{
  "num_hidden_layers": 8,
  "hidden_size": 128,
  "num_attention_heads": 4,
  "num_key_value_heads": 2,
  "head_dim": 64,
  "intermediate_size": 320,
  "vocab_size": 3213,
  "hidden_act": "swiglu",
  "norm": "rmsnorm",
  "norm_place": "pre",
  "norm_eps": 1e-06,
  "positions": "rope",
  "rope_theta": 51100.0,
  "rope_fraction": 1.0,
  "qk_norm": true,
  "attn_scale": 0.127,
  "bias": "none",
  "tie_word_embeddings": "early",
  "parallel_block": false,
  "extras": ["some layers without attention", "local attention windows", "paired heads", "gated attention", "exclusive self-attention", "normalized values", "value embeddings", "hashed n-gram embeddings", "an embedding shortcut", "capped logits"],
  "init": "uniform",
  "init_std_qkv": 0.0315,
  "init_std_o": 0.0,
  "init_std_up": 0.0315,
  "init_std_down": 0.0,
  "optimizer": "muon_variant",
  "learning_rate": 0.0111,
  "lr_mult_down": 3.0,
  "beta1": 0.95,
  "lr_head": 0.0111,
  "max_grad_norm": 1.0,
  "warmup_steps": 129,
  "schedule": "wsd",
  "decay_fraction": 1.0,
  "decay_shape": "linear",
  "final_lr_fraction": 0.0,
  "batch_tokens": 16384,
  "max_seq_len": 1024,
  "doc_mask": true,
  "train_tokens": 99280000,
  "max_steps": 6060,
  "dataset": "wikipedia_en"
}
Each number is 128 + 24 x the weight over the matrix's rms, rounded and kept within 0 to 255. Layers, rows and columns count from 0. Numbers have three digits each.

# layer 4 MLP down, 128x320, rms 0.223, rows 0-127, columns 80-159
142134100106117175181142089115129180139136130139117170099130117151076174161146111126109115110096171111132114085129166126109128108143145130152168153127104126101100148124162134103129108105166161131121124123101104136148183138096100122088110156
142127122129117153146164125108181088146131086078156170132166141131129099134159102117134119126089144127099138153138133133118126142128168172112131082104150089158141121089161100111120161096127097171127112148111116155092137111141111123172137108
130109110110119143137105143123092151123109118106130123131140153128142166138147145122153100163143133150102125124138116146063077126176101151148137118146160145133114161129163160108145101153125108164181137115118140128139139141113117097150149139
162107174148094124108130154114150148114122135113157126140129179115149137160158130172123125105093116136100136138169176113188154169128147155149091147139108093120108067127105112090136125085162097123107115067119109122164108130142125119105128086
142152111134155137109145132135126110149096114143116143102118084186147143111131131124153117140105118134108125137131169130102098125118124152124157162135145127123168158157109128152130121151156178121150098112117123130157148126104120099115114109
144125138071145140103127109128154134102099131144124131139097126119122127148137138077126156115115117165110096110125130133137120072112147124176146152119113152083163156154130167072099148107129108107148108137159114128141107087102116123141163112
143117135117155120142165100126134125103088145137114121126125098147144113161098122098156131142110132120141125090136167106127112128140088121141132144114172165153119107127124119092124143146124126113141108139127157135197119117112147109209199175
115149080099140077119109118083088144112091136091153088119149104157142128143106115185154142063142150134148172107106133104121109124123108137121103181095094112112104079119150131137158137164087073149147121130151132082126150125105153167106127172
118081149101137132118108084135165114159123109130071126132152130149096126093143148086118122087103137120134120119144117176101080141152136111142120142120070131138151108132158139093148119146114115141158097086167095117136162126152146151189142123
126140150135114156117081155102119179105121158146116102112110108116129140074076112128125089147145129108093138164123093099127124118129118096131094105153180104139119148106189140147124138136111103074128097114114150157124147117116099098093131136
124126070094147076145142136117149134079121120126126109096157131120156171108130102184145118068160123139117127155114093163131109123114145087132113153119103135120106143134131166127147114130147103146138098109134108107106119139160163139186139138
108119116102150089131151108116108156082124135118122128088136158106160129112079107146111111142132150142164083130133118093147107105128115123119131120116117126115115152116124125093113127064111115125161154122125108064131147125105140132189154113
088110160131133103135164137091098115080131123123132151101155148112149101145135108188148133161145159154081141112109124112113063085130096101153130063151114123172120117103090112161120116095112136135153141111107121109132138168179100137138104101
139122132114120125109146107103124138108187121145127123135124137070181084128114150147157134200160167175157115133122130156116111140133147131179161114109105157148104128136113124106112150120115127137131165153102130147145135118123124097124125115
099159144174169132154101121156152136131120146133153159117141172118130150123126142157123147133079208117161134139098090175127161146122141144142080130146095127095091172104099078131142113137137128148120145145107109121149124141120112101085141119
144151146155116087096097143095110130152157084123097139085117110147088163118099060084120099133113142152097090138134148133116160111141156182093122120075131086083097128111133127125159163123163191137145080114137134137177114172094096135085163109
120158117126130088117131101119114132177101128080180071105125147151127140163108155126174165109158167106134096193151130120125178128121114159141113108122133143123099144127145158141145104159113143099158131145145105080088150126154124132125145147
145146141146129170151173119161143113153140142152152156159138125126140142151117115141134158127123173135085139126129109130120137115143085106117146148109144108146159082099113174160136148142132165165155169124134143117135137127098091123064107116
144154116161126132147150125111107118107126145165130123103142170151092079103091103165152114147133135076104097109112104123136101108108124130135084139188117139107136146111127151159125112150088106158135177144130110121150183119138133132073108139
110125155160095151143110159120134104111134109116141118136099091113148123109108153141106128100171165146205126118152135176094114098105102138099129128131094129118094130133129164123165095087078118169125162153156122132118108134112068142146141166
148158105164092086128128175154155117136131152084121122144105091150121086107096110134124134129132125079112131134135095124098135131087088113169095127129111098115139127115057106123112121118142111091177113124125124139120115108138100144129118116
119107139111105152119147150120134131142108124138140130142124133135077159128108123147136140171147132068156101105120143117103104106126131131126108148150100121105125121095135164119098099101164163129170151138138114117151144152151124157158090145
118148128100137093116112118115134164151078134136121123150121100128121150092129097091144141090143120149100149135096129079129136135154117156065140129113106126140138133111133093073101116106171145129129156131107151121140136164128126090110136143
129143148139134142099136095131135115132133091147148144159083119162126141114127108120119138125121183127110129137152130179127098171145093097093120143128136156142140138101141111111093113131099145116165163089138122124099113141141128076156167130
120143149154130154124135139165144147156117131145133132121135121114128117115104121107150160135085170133148117153153167113135094108142109125101110111100104143114093096145118156149098145154164173109101124152139111135165119123118142120089113125
109116081160144156151139130142141078154125090164118152127089125122104119107104097161166103138150121108089133114149107142103144183131102088142125155111141125160130123118122098084109155043139108109123137114124108136108125131102131116202143155
130186123096142164085108129110160169131108126152100170085094180178131109118135127154140146130100130148121111124117130128127134115108144140091137137132138117164151130125129104138140139087155125160122113126155124154094155131091149091157181128
128127094115169116112102119123136118110134134105137115142162097147122110131146142141145153153152111082111092161173107164114165113111127118082141143149124137113139112135096150146098107162111109117114138160085126126080142129115132137177125127
183134133139138171123154128168104129149120112135136130117113102143110141128132118111108152111156092118131126147151166116127168152093144131134113152120093116124162132159118078134119104112136117210112113100094135114098123128167104135116115104
153179096057137150160092130079097162139092113146117109182133106097122155156118102147143104153123085130158141105123108181123098124093073144098132158169144143124129097110167148137125135148099117119146120152129108140120148137101093121060132172
138162136142125116110120127119126140108158135125156117137147123152161116177141130141103127139139095125130109148111136126128084127157145128106141117142168088132120106155134181090183139086123128137111148170182147157145130099134149119178127120
103091103141124166107089096084139101140145103173070151141169136144093124092128122138104160173114165117152103131116119130094119130131105110167149128115140116159124110135134120096123154094108130102119108148144096159125120162125149127106095159
124090104167160145161154166159149102143187180092120149141106121107131156163113098122137100099083121113108185098087103091114114156159137099138113130167167099101136112131150145091115157131137138076156085103094152156137146126156082129132103123
116143149103097102169146146108123161129127154125158109149162121109159178128103111144120103127141163131152163101164130114119086120150145132112129127102075134120111107149129136148127096128152091122122118123142125107123128095167110126130145119
133163137085135081184094115118136151130106139068193160143157131142152135117086094101110088136155123136136153143104151146144087114154142173141134108127129082125153158097131105130161073142115115108119092113123141170169102192136133126142136085
111134092105169146114148126142123095129147162122118103112135118098212109109130156133144180151110124116128149161079121114112111159141141104119129158123126107106091145090066119122163131116193103131078111110154088103160132113088134121121114119
154109172109110136149166112123140098123122142150141144111181136119100125123155153130163093200141087187090147147159136102151144100136156132121139136184121124129157091133176145128103172128126154116106160108135130092126117135114120106129076093
106139120165114182126129125121162123144113150175166127133074156112171098136149097073121145174087124130133126157122132118153139133109171111127105063074149107172108128074101108144138142146119106150130076119090141105130164118119111148119133110
111114139121120120101154144130178139172138176127142171156150128151113129107132160126128129101151111117082122124152072120132115123130094141106174152132133113113151136109110118146120174140109106119163173107162122103102121103071118124092164182
139151107138106147077125145165128098112133151117162111162122117148163136151143106137174108109112099137097182135149119118146122143124118122122093157140144089149130116082166100117144121112129081130118129107121123142146129158148124148176169098
135124133144193157095142115132121113128105135133149151080128123135168154136123118112154130144091173087106172173154133123111128097109121132169129129138125102114127138089149149088112120112128131139137148102141083107120178158138118157158149110
133119110141155106139172137092106153055119093104105107111099111139129123078103155137137126080164113138091181167069114132146137137121142133115130123171108149101149129144116095128086147150131081149129075154112157128153139097144133087125113106
101108161115108124127150119148136143111112140159145099127164108106157150100096130112124126135149098111097152106152137124129085151127136136150139107134101172157135116103114121113102160150094086141156106103137125075109123155118157117129117135
139126153130138174124065108117151153087126163175092160110120137136136145119157193160099145148135143090150133097131143092133129142129101094139112100109133072145093145128145144122123174125132120128128125163156095125091114121141106161120098123
106104140084160146152136151097119108135150175155151143098162090114166133147104113102094107099108129090132140132114136126169120155124160134185137106140137113151107080136146100108113144150152125130138105172123115144110145155130123101131136146
109137118148123140127062136139132157146175145132140140067090139072148112115127121100127118146159123166117101121137151118115103117082125151111114150122162108136156137117125094132136114144094157155128102104140151132119127141090111126123170124
113104130122138137103166150105102122143100054114150132162120153182079131077109156132153077146155148128105132119108149178148166148146128132122121142139154158081159141135104117125101135118144128130138141110168102120098124146115111131121139082
124141141140137105109079090102106125136129132109131091111099099111140120166129121153156173133158125075139110107147137136122135158109104089100136153148127110133129112165183148126129159153111150085096121160172184153151075101158212155086141105
145112095132120136168143141151107141127149108138138165147132137129120149101108155136107122139123145113108100134081149123150130147120088134135079076156141107137158158095147147120119117111145121150110165104081101105121119165105114151122158117
112110114084109145098136148143165112133145135120101141118187159131139108118139155108136129098138115132129112142170137151163136115134123139106094140158104159121152148140121117131099143151135105146152115144128099101130089141121148093130141097
154159095133112150109113112112159139124145163126156126103133125113139156155145126105131147104079115078132091119123129150119101139116119138153115154120120122113132134097116078133131068132174145161068134158139139104118114125158104089140155103
105111096123124130136152170098122149118141140141131126120126160101161104095108117141125142126135090127115118122149117166126102131126155150144084153121120130104137117103131116150142113134122125163148146116147097135129174081110118174099122138
130150145151115127125155140147102134143160127120123135150125116132115111118108124111142094120122131126123140150152132106085133130156164154118085095098128081164140171140128154105107109121112100095194128097146124107158141134124125165179130113
130146126138120108094118092098149095142157103129153118121114125108119111135154134150136134106146095145140174097108140130170185120112155167112151097118093131121141146131128145067128164135125150108123128124111144149133108130109131112140132127
149131149126114129143120111174141149109080146123170118112116156120123112108093125108106137102131164124161128126139145127145113137155146120140151144166131134134165132133088135095159126103156113118112104098086145115094115126164116135206154112
133178125150078128147121138100104133119072086147138088116145135120123143135151111128120112138120103137101067129116128125121121087139168129188068146090088142126122092120125127124174142109109136128117159118172124106106156072113133134087120130
072123105132163123140103050111097140132121159142114134067133122117140097130116126142093139147138126151116108141108092175137125149063145087151136101144105131121126137118142113157124125112125123115101125158147102143132122107121141127119123104
102134122113110140096137146162112142155105127116091138129155158159137148118114115151159146158152113126114147138155120170137106158174118128158160106175126111106130097113136159134097149148127161122088127129102105090091125140094125152096118110
140138149155138116085117155146183104170117112124151097153102101118178100118099135125122178140145154119128150144127132195110111116125176119147095095131127136136121164055149093135144130144137110118114116133140145102137138098161106141092118144
088129140143077125093121111120130082154127119128153166089112120113145104182110130082130115131163115122108089103153165103156104091134075073159118135173126097144118094112095112100133120126112103118112126124125065128126113161139149136123122149
091072101103124127144144105123107142130148140116130087105126142116135153112081130136102145155148143122135123111108108135172083146126140128137129149160081131116121113217143129133170178151089128134177133118126129115140107121138164160149135157
167139102104103128129136147112175118118124101168115093140131144147149100119138140106136125127164121092118129129122089109136142139057075144133083110100113158121099106081105105107106140104148116127119141106155139134166112133133141127141134132
124121156115092097106131156163113147089154167156100148158147106129127134125096119133087099116105124139106099128134079128112117139116099088087154114122140109142111120141117088172127130141137129112140135154103153111137114147135120126103105156
117146138125147103105118154075104145146106135108108200138162137109097140125146147133102077119141070129152111117129122125094126117122122090147147098063126082153082165140140107148153164145102096146136151101155092153106137137098172102143126136
173153089126089116146127111091141124140099115077151101131155093148125092150109138182183134162136077138117160114145140117124115080176159170127159124114144100131115116115149090104082119124102135116110134108159133093111100148131121126178104134
133144091096133136137128098144136106146127121149118153085150103127114143147121113178139183151107094157129128122179087162124110147117133165144154128144132135114146069085112132140107125130160125138138166123090052113160164141138117136092133138
101175107144131144129137136105141135139141131074140117128152135108172129149127114136139147114082145127125106139121130142123121177126128145118116173103135086135112105093083135123115111155121144141116123116121123137128149104113146120127174152
110106126117127142132134141147142104115147099164086118142102121174106083080189135111133133112111138167156104149137138136123113125113145113141131138123141154132114168124132129134139113116101163179151107190144135161107166152128134132130124155
093135115105142098086164122101135119111180173158099150102175091139114118140114146103102124138139133179123153141134151120144090133082137122117123133146121142117125103129125147163158151145135077142162152174106117133076130150120105113098102147
131060133138115104201088150169084109127185092100124126118143145126114107165127124139139121090121132164117136115077117158144120120135116146144113089128153107136125156141171135154142117109144112089104121139100112153098128164169082145115122102
099111186144133150138126105120159111102125127111126114155124119116112108124147135076141122119109119072103108159085102155193104192133120173138126119166134134111155156135129113106148100129137142139156149145122108171150149095103133101099151117
120118113122132152119137118141116141144150152134133074107121114115163118111145109109116110128129144155127104153130115153138149118153117105131102138175141094130116140146127164131124147126157116129140080131107122135134132129145164163098105103
127143092116055113088148126141093198067126124175126144081126122166136154126169107132141105155110158137105146127166129142096124150132149144167159103122113136131099109189168137136142122130168128109128099119125125111147151139115164126160162126
100074131116126132155141119136152131135132179153129151133113204156145095094152171090120120169117138172145086148128134113100125118181127115113105130120100125074124153124147152138147143143108115153107151108130129133078103150123163175170124151
150123141135140169120133129144143116126117112145135112129109174120144095196146114137108152133097079087152100117081118159141117127080144171142187138141095125153138143124167115133164135109099134140129141146177140172133125110130138097126124118
144142137121153124127121121154113161147145122123095091127122141127098112152175102139143146086133136138130132101125122071112178090139112178122125135177117121156106116092109149122129133127118137158118098136131149112128065113134119102136097121
127128113090099104169119122089129120118098124127122164101143174125135134164126150152172144093103110140118069168142125100085109196127137134104152146109110146119135100105079174153105108145144142059134127067082115122103106171151090101089152135
070191181156094182080091124118100089173104070152090140141159173140070155081168098091106113152156187136149150183139228205170109062067136148191083125149146153187181075109184150128103122198130066103120133093125092098174120145097061133098106166
121116107103117096091121131088091134129128150115107117092101107118148107101140155150124099104115098147147142120163114156146132117111129123134132132144097168106116083136137107127194121129174165140124140170167105169135114147119058125137071123
148116134145099128139154100137158152111139111106117165115123130101089117139125128097132088083161125122160159133149109137145133113113096115109126151114125142144066123124097131162166120133135127109145119131159140105114119148109076095130092164
124111131093140147106136135121163152144151142145086124143151096111146088119140128106109107082156094129145144124115128093121107132127119118154098093152094184130142135133085115136145130117146163141113150141124091140145082122125126132147103185
103149159141189116150096159121129132126106110100105161127148159137136162138147141171128108153085125103188165122163127133131118095185151110131141151146165113118130108148181151135156124131088126122120112129157104174118121123133115083104096108
069110161098146161143144147128144132126091104083144168131107147084125107105099121123096086098111133123163146143129085139102097123082145114117114107120147124092126111139122124105108102121176111153118108098162113148142115107101132107142159125
125181185140121135093143126165135114117125143142115110108091133156133123129153122142134138145146127131131164118112158099117123144104162117092119151080110160145148140127123108126111177124113136068144161137163166143110195162136156129139123131
149084152123110074120161107150107088123155102084116142111134092149117075129095109156146087098146113124166137132134089161103121144160135153121115121124136161134164142169117135065137095103136162158091129169116163105132145127138156121212124089
108148135132122104118156103136144130113145142166083136120111143147137122132100176144163200160128144124099128129122076110126122170107131153130125154138122129135150125124124119164098150138113146142120170129116111148127151095105119137108108178
109158146132124102116101133116113151126152149100104085092135109118141127163111144124161131102119078136098153135098121103123106166139156128119111142162162077123128118164089148134114138156134169160089145113127179193146121107161074117120133141
066151153139106143121134134098125114132113128109128123122145144101148140111097161103146102141137108123125095142115109116114126091151101164118141163127098125103142156130096135120125117117155184099174162156122136084150132133108112139138102141
090163179143117100125153094115119135086160115123160099124130095119170147173144146104106125154106094122123114173115114147129143116111117138098161151123104134121084161143099157127127118136128091166167115154113137159126117097148161086134127079
108112104172113142120144109097113099132185149120121077106106121116149116126113108125153144125121123139129121121174123150115118116152139129112129139111114151103123121118154145097085130128120085132123136127151141152159129102128087098158144109
187141119164137099099109136119122129137134121119118134112132120148151124109153099126132146140110133120173140148134135119135117141129161147127081113125098104142142139142121140127147154146107143124122115143124103144119084113137100102094111125
145166114113123103149117146125148099124098098109156172148202111107149115143084113155110110112119071146099135083104105146144166124135159145140128150119149108119128124161178071121134121129123127140130142077140117134139113103068153164116148140
130101135142135127121144111141129113161123140117126178085118139117105094108162184101119170132137090151141123154085129103122152135131140114150132137102106194107144136114149122117124174139142135094144169142161082118104115117044158090115132144
152173122088158153169112127098127109119126140140127131137155145129163162109129127148125127090144131132150132141162124158123095141128126111111124122090116140146124122135137113151103089146160114142098153104158087122128108133126114118117138085
134131139098156115164152132139129133103133137139141132126115104142116105124141131113170096141127113131106098171124147126139096151123155094136100120154140079178152113120135128135142075145146163118089136129144160134108089139114122084108111127
120094138135085175116161135120134147133116164136156165149131125104105097142119110092122121145115108164097144149140128144137145136141167156138137123136120128094139147141140110102150156158120132096130121124125127120101119136118126115131141135
113136127114124117091164128108154131178136155103114154191144159076118121149149110142118136139096139082120118126084176149144171109146116132140194156125143129124169142156143095134119080134139093135086135126172124136158134121143151129135129135
142128138110134091158110107128132141094111100098129071139120111154151119146129051109138115100062166090117088100156139136093127132124165143140096153071164088108193144111131158132111150112145113094172109121164144109111132117187096139102108115
129111125121148104116146119154177161098148137139173111136093127093144100157085117115168120112127134120135149131145134103171124078130155151095138099136138121146197151095097109129124114132095145101075071106091155101153127179123092098137087125
156123077121122112160150163106133139119134121154113135095129125128126133113135144108160161145134127171168121147153148147126128120159148126140144128099109122146103103126125141148118157138169130145107112188129116132120112160061115094092111173
136150139139150131105121144149139154188092118161084103087077108106111134138101151103169167121058119138105150106142122133117139154133093137120173153138128142114135115170106115112099125140151165098139139105158146078129192105151120147123147163
106127170176155144112134145188135113129133090135098191105132090160099142184140126113105130135082111116113128145138146143105123103126156108133109092143147149137145132133171117134155095151154135104104146149138106116113125144091118069079130086
139122128126114140102136100145126138124117097128103085139118146123102108152126141103165138158139131125139095118155083162130148133161112143116147123104128150133134102125106128122152149095132128142173142157103141139158132088141100102134109129
096159105119127172140148148133126097165151163145172131068133107128131154168098123131130152150134117116115134160159154092121130150101170111119092113113130140112148103139137152126083146137085114119145083120123128125171137112148088097104162115
145129109113136084121175131067093114115096141071168105140119094122164126091114124145103121113130106116140141122104106147143136121140113160138139154137095173130149141082149131092128149128183102094151171184126112095152114138119083139142190102
089127150107177158123119075136147123171081166139130097128105144083153109105113096103109146121106109169107168179115114119150131138157156130095114175105139137125115127119087096139126134146128098139167094161094136099159119134142109150132162127
107165116119136110107148108116126133140126082144150139090146146114142114089106092111078098115150142133101120107149136126167146149120116163110101144145144074093100115151174087138099147151123115148116100098109139174106118102155122138093083143
139124114159153123133090125157154124127132111136125076114111131111162126172124151155146184142100140096109132147148082117081146153114109121100128147166122145115157136069132131106077143118084147157116161110079157127160184107171103138153133159
124130136085109135112170123139110181144108151112141115126130131153107156158078083157104088130166127130125095119141116145106094120129085142140118100134131123138133123144153156148113076132106104158153126107155165126130128146137161104098130104
105138101114082120122086137102116121113098122098161140115147152108107098136131166141118169131149144149137082149143118149148153146063169114106130131129095115145113084128099118144154135136184104149126130184141106149097158103108098142123109146
164152147138113094113109108132104148111125130128085102147127114116147121106146118116162134130101118169136105137137153131169127166119118109085136074154175124190074135166109156114131101135166180127127114126158129089181103164107139131096171112
168137171133185087104138201139101121116140151141109102093140129167149132109129124171117110118142145137128145146131126112084124133116144104128122131101139117091120138170133108147118135097144146098146110127130134150135093123142150177111087151
155114126151140134145136153135157147143134151140120129130111207121120159132098143124172137104121112086124146102118132119145096091156139149100114148176148115073144155115140134160158175169098109124146111093131105117146104145113190127123130156
168158106179109097094139134142062181128115061101075107124133092158100149171159121115147109138111110121139133108171144140097140136142080142137140146155114126156115087129157131137160151124147175124113140099119138104157165109071137137127133140
121142108121143091093126136135116075110151124097155150137156150135148139156141108129142141088105098152160132143118126135142133148129131152134129170090107134183124131103137107114090071106114123133133183123164166131112096166112103117123097147
142124161139169116108111144115107136121117099110146159136157146159115118099132113105093117132116116132100104132140096133132127110107117133154108114167162116146108130127136109101119157110122085122152125134109118114160145134123145130171112129
112140128131128131117127141138123117135138134111103150130144139133131121127117143127127103098141097125118173142140128124123113115154127135127128150110133111111145145128142127112153120122104150145161173147128121142141145155094122145139102178
131124118140057153129118090179156158105129108174124085138135134129141052118113192111137152176140130146130104178143094120155157119116146173095125134129122198143116118109083146161113182136129113152143171145134143123146105057128124144088123099
098133134138095110091136171085146110092128176095176101077124126119140155137158107149108101117124134133114128131125140123126117143113145121152150120131114077165132093111113102139113083142149139119132089107067144118113142158130121110140117097
102176103184115121173128086128095094117165107216124095133084129124151144111125122186126146152104157120167132129138069152093127131101075106136152117126130092183106118118147155109179123089168101109120115131126114165180153136107126150140149146
118099100144104099128126142132117112105125080114106121144156145131114113096127114152113127133189141114118150114174143148094103139138107094111152130105111113143079119121109132141143125156144132129099139144143114132099137101155131170106136155
122129131126135164112193144135157149059145061164110099191116173135100114110124123111147156132116139138119074125089160104148141122130114114096057083110139182106116142148098137146094157151125136126162097117128173105124130102101111086104126128
111140125160117118121174137120100106143135145102136057179153164096129126185085125125163111129189109130133137149139162155070124154124107141120108184142079139115116098113118168119152091138126122147108155081129183122097111137117138125125101131
130140135113117094114148151126162137147132099153125102137162096098132118178126073147092094129126090122169086077146153163112093079101153118114151106141138111126149112127120110149181127119072171125101122137164138155128125136151122129094078152
113096154144142112126110128132103139117117141103173149145172139129120137132125113131118102143154136158120113133139150155111166142136136126129146139140107151135106125143121143141104121125125137156124127083134088097087126111110131145122130110
121143149096118116098156123144162123119128148112147088158144146117144078176130085155130160089113103114112122088115154164116120140116167125176112111078141088102107151106112086115146084120108123116109151100115136114120129129133164149142168143
135159103145164095154123121113121127109103109150141121138146152106109136170133117139141133129155146126115130110150106124143128128116081140152123092089154105118120081113141130129116104135110086128163125143113147128084121128155136166088098139
117118170161144106150135126156116168118142166113145117133064129154086183133097107154088127111098135107162156129164123117108146137115128128146149139114148140143108104147173135159106109141111129140129152124144138127128132137091130148112172143